Part of a small language model's weights: vocabulary 8192.
Each number is 500 + 40 x the weight over its row's rms, rounded and kept within 0 to 999. Layers, rows and columns count from 0. Numbers have three digits each. The size before them is the row's rms in percent of the matrix's.

# down: layer 3 MLP down (transposed), 1536x384, rms 0.0367, rows 918-937, columns 128-191
# up: layer 3 MLP up, 1536x384, rms 0.0737, rows 919-938, columns 128-191
down918 113:563503484498499478548478480471511568509493586492515491513600522496600496465466546535518457480456555533527551528529512506522512484549469421553462498540535489506512512540446482511509505538494488
up919 075:521561519512488473503519496500449454519434547438539489532491609447531530480522436566490610488462541470460554488509508515442465405497618464505453506509451520518534522510535536549503549540471545
down919 084:579481465527527498503536502507509554481546480597514501525527438470505440436419584507495431527543454517600457558467483438475503525504426508518477466439518483584494517507566453495541466544501451
up920 103:481433445419494514546449593438547578478518552526531567563507519454463540496519432435444500551495518547493494456457520483487499533501415522463566467475517459461537498528496486524454506495408489
down920 102:496499492524492542467581607494488434476548548435519484432556532482446494545462513567465556463510524497411587504454501508475515485472527534423509517480482510512477508386528557449493529513504552
up921 112:505513549483519451560484541522565527465497510558538478490505554469484415528512518511535518470538483406472547494497507498549547435585468439476500484383576499542524512468552553535469620416528542
down921 111:507441517517498493491503431500440461465468487529498449486497497429524545509488482493462481398571522471501553528528450494510567460535534533466518515490489463523502421525500610487527456490546568
up922 110:509525488545477484577494529475531503586495559539476484524531519479442557419503559449498517481550528441451506458463438472528480470484497487475508469554528412490487537473482582491490436538438514
down922 106:445555489492499492552501473481522545494529512512481524568538485444522501471510478464423488431505477465509483457525489551473598422489508499510515550520478432404475539437529509491536492548470497
up923 112:518513513559464414484547404451537468488530562504462495459549517569482486433492543570491426539514424558480494474486507543495569526488510483504417413524481536486480496468532585479473460523491433
down923 105:530469481544441466475497506499559523479528498471518515487491528529550535533425587470422505592460508522530483416570537510422491496455424558451527567477488524489440466542480478549480487541469451
up924 108:546549497517555550611561452540518538501528494495530496547486421522504410553519489512454515448479573539554429501530462515458455555500496483488526478510572451537537439508543497551426476510559463
down924 106:432542420469557493539486574594482474504523456518586490483538543544429526523500491429491450485523458511441456505517514477421521506467469455474426470477512522538457568446552471482444551547517441
up925 112:478599438564491423526545517446569539552587441503478438420465454532474471461464547498498491580511518505473507487525450456489563516483507518618504512423551475462432520567464489516443487453489552
down925 106:557514478557454490472511442504528496544488534535534607506496488465526507488465551518462456464620539585575461465436456533535522444424589397493550502527484508478454560558490444530532462480477547
up926 108:530533471427535513518504531468504487541569502478535536503546476484532578518526519538514416490521489573522474529483535509440481471492504502543513543456458551502557514536571508474459498467453549
down926 112:470506508491526495529476468605472446514460491520498558445523504482581477503543537441543461491446538488399454468410461498497498493496496487527514483470466476494549495471492522482434586524497499
up927 102:489511544436513431503469406510497495437468538526517533510561514530460534507522479518511496464479559463500515458447527547547535498535557465546513526470546551509526428544495486482638454424484576
down927 100:498479456573513479525432531517555527497418459564524459486497512492477524444491442508519434499546486516542373477472524527545458502478474438549433445502509503513522482567523476487519576521552459
up928 108:428477485469511431483502497445469588481535544480510491438449488504465533532507550561510502503497480440423516469485480510435517525506529503587500477478548441371483516471505460515492560544511518
down928 104:545520424520489499516436520601469474484565533487482499390508547497550494438439449521477535523541430467537477504456447482497447439472562506487479523511487537473469542533520421516541545588472487
up929 117:503529523477599522476506477535504456527528490506526390464452479594414444462444492481491527509537499518494511509420553459503507561490509496481511516477527467529520502507525436491479577467537507
down929 118:540504544487495504514466494507534546515544517525483529538509537530518498489446538501483531554453505445511554513487463501611493460505507506539541542519530502516530525492538545496485573476477520
up930 092:532507459393533508472505514489564489524487523541462449422480429437495517526484476459471531476471562487503520493401460413491448571485463498527480492465405510542484512541535483464489465494526491
down930 100:529501537539442470517513504519468488485563548516477571538574598547498484522554527479485518541558454561454491487492552471541528638532462504463539509471520572470433440472532521481457504498449500
up931 104:506543509481579456498483490545533577466518472521468447535456463543550443472531542465511525532512522565464504538511455500570507482502508595463539484460509492503451476477475573537448549561442526
down931 103:485556545519476490500503504443475479590556539510466538525509465463502488487519479527502516534469492519560522485524496488503460537429479528488497495538503575496483585476506478542565515471560413
up932 078:448523529453492537462508513493539531524449569509554489569571542534469462505375474512451508479491474459532465537530589549456501452572507524562543538477430471495554511442453466511439438482455510
down932 089:454475516495508482556429492438504487527476500495524432566490467467550493529491486519501505498513476550525481498535513443521544494498503553542444533549489552498528494499517559540520526471506545
up933 105:459481510545497565543560446485529494527526515481443532512458536518421544545431541516506462516381519447535515455523508523514542504514537579478581471553519556655502447509476489539476531514468508
down933 103:461429439475502476426522504487539415470533556444479530500613504478447508493528541489478505484521468522515496471503494512464502437496458467540473533443443480388509491524471486548528512499493485
up934 116:483504445480507481585498470507588509527539548476479530534434535499437519526519496455545535526474487460514477541470526549573482504531449430483530518457477453521554546495513444516465446436536446
down934 112:466493485501546510504522505535532501538557482457520527493592509428415445476472479437504449506545457462494443499459459476525457527507428446495482488474517458467542478510530450572533540478483556
up935 105:407463502479551508551594486493506473532541491481446421452495510567516513566498546523544456473520541551488414438429562432558531406498453521544468505543463448553474490522526479482515520465473539
down935 103:482448557411489532386567408525446575490556559517434474470580470514549547511493489485496495517477588567551538477480500463495480479517472563559599497486452493480493503496471490596570500451460520
up936 108:465443424519551446484479485488497550545391519506542522441463548518534470450449523458479557536548532474537533544533504548486421493540441512482490470487430594546531522569436519519565522583487520
down936 111:605461525466474541546458567469504522564455494613500518542522469477483392476462476487543503422552511458534550517513459525504494458603535482543431496451552547492447491568480468474466528552563492
up937 100:479433475458522442474447516492503568508547457493491565424497458472457488456571494506511513587463491525534450528499496554579433427441471491451477478441549515602505365551503462512487489478528518
down937 100:462511441523531535451472451533491506466518496485510518545459561467474506528557556486516435448476517457498469554520504479436572512487558526536455503453440496458460466447461542445521460585470532
up938 094:437545522481580526494530459524533469486542474526511465493493539533479487428485567469472542433505501484484478553477559591525517508544614520470476398454548553502512553504536462471470474564544452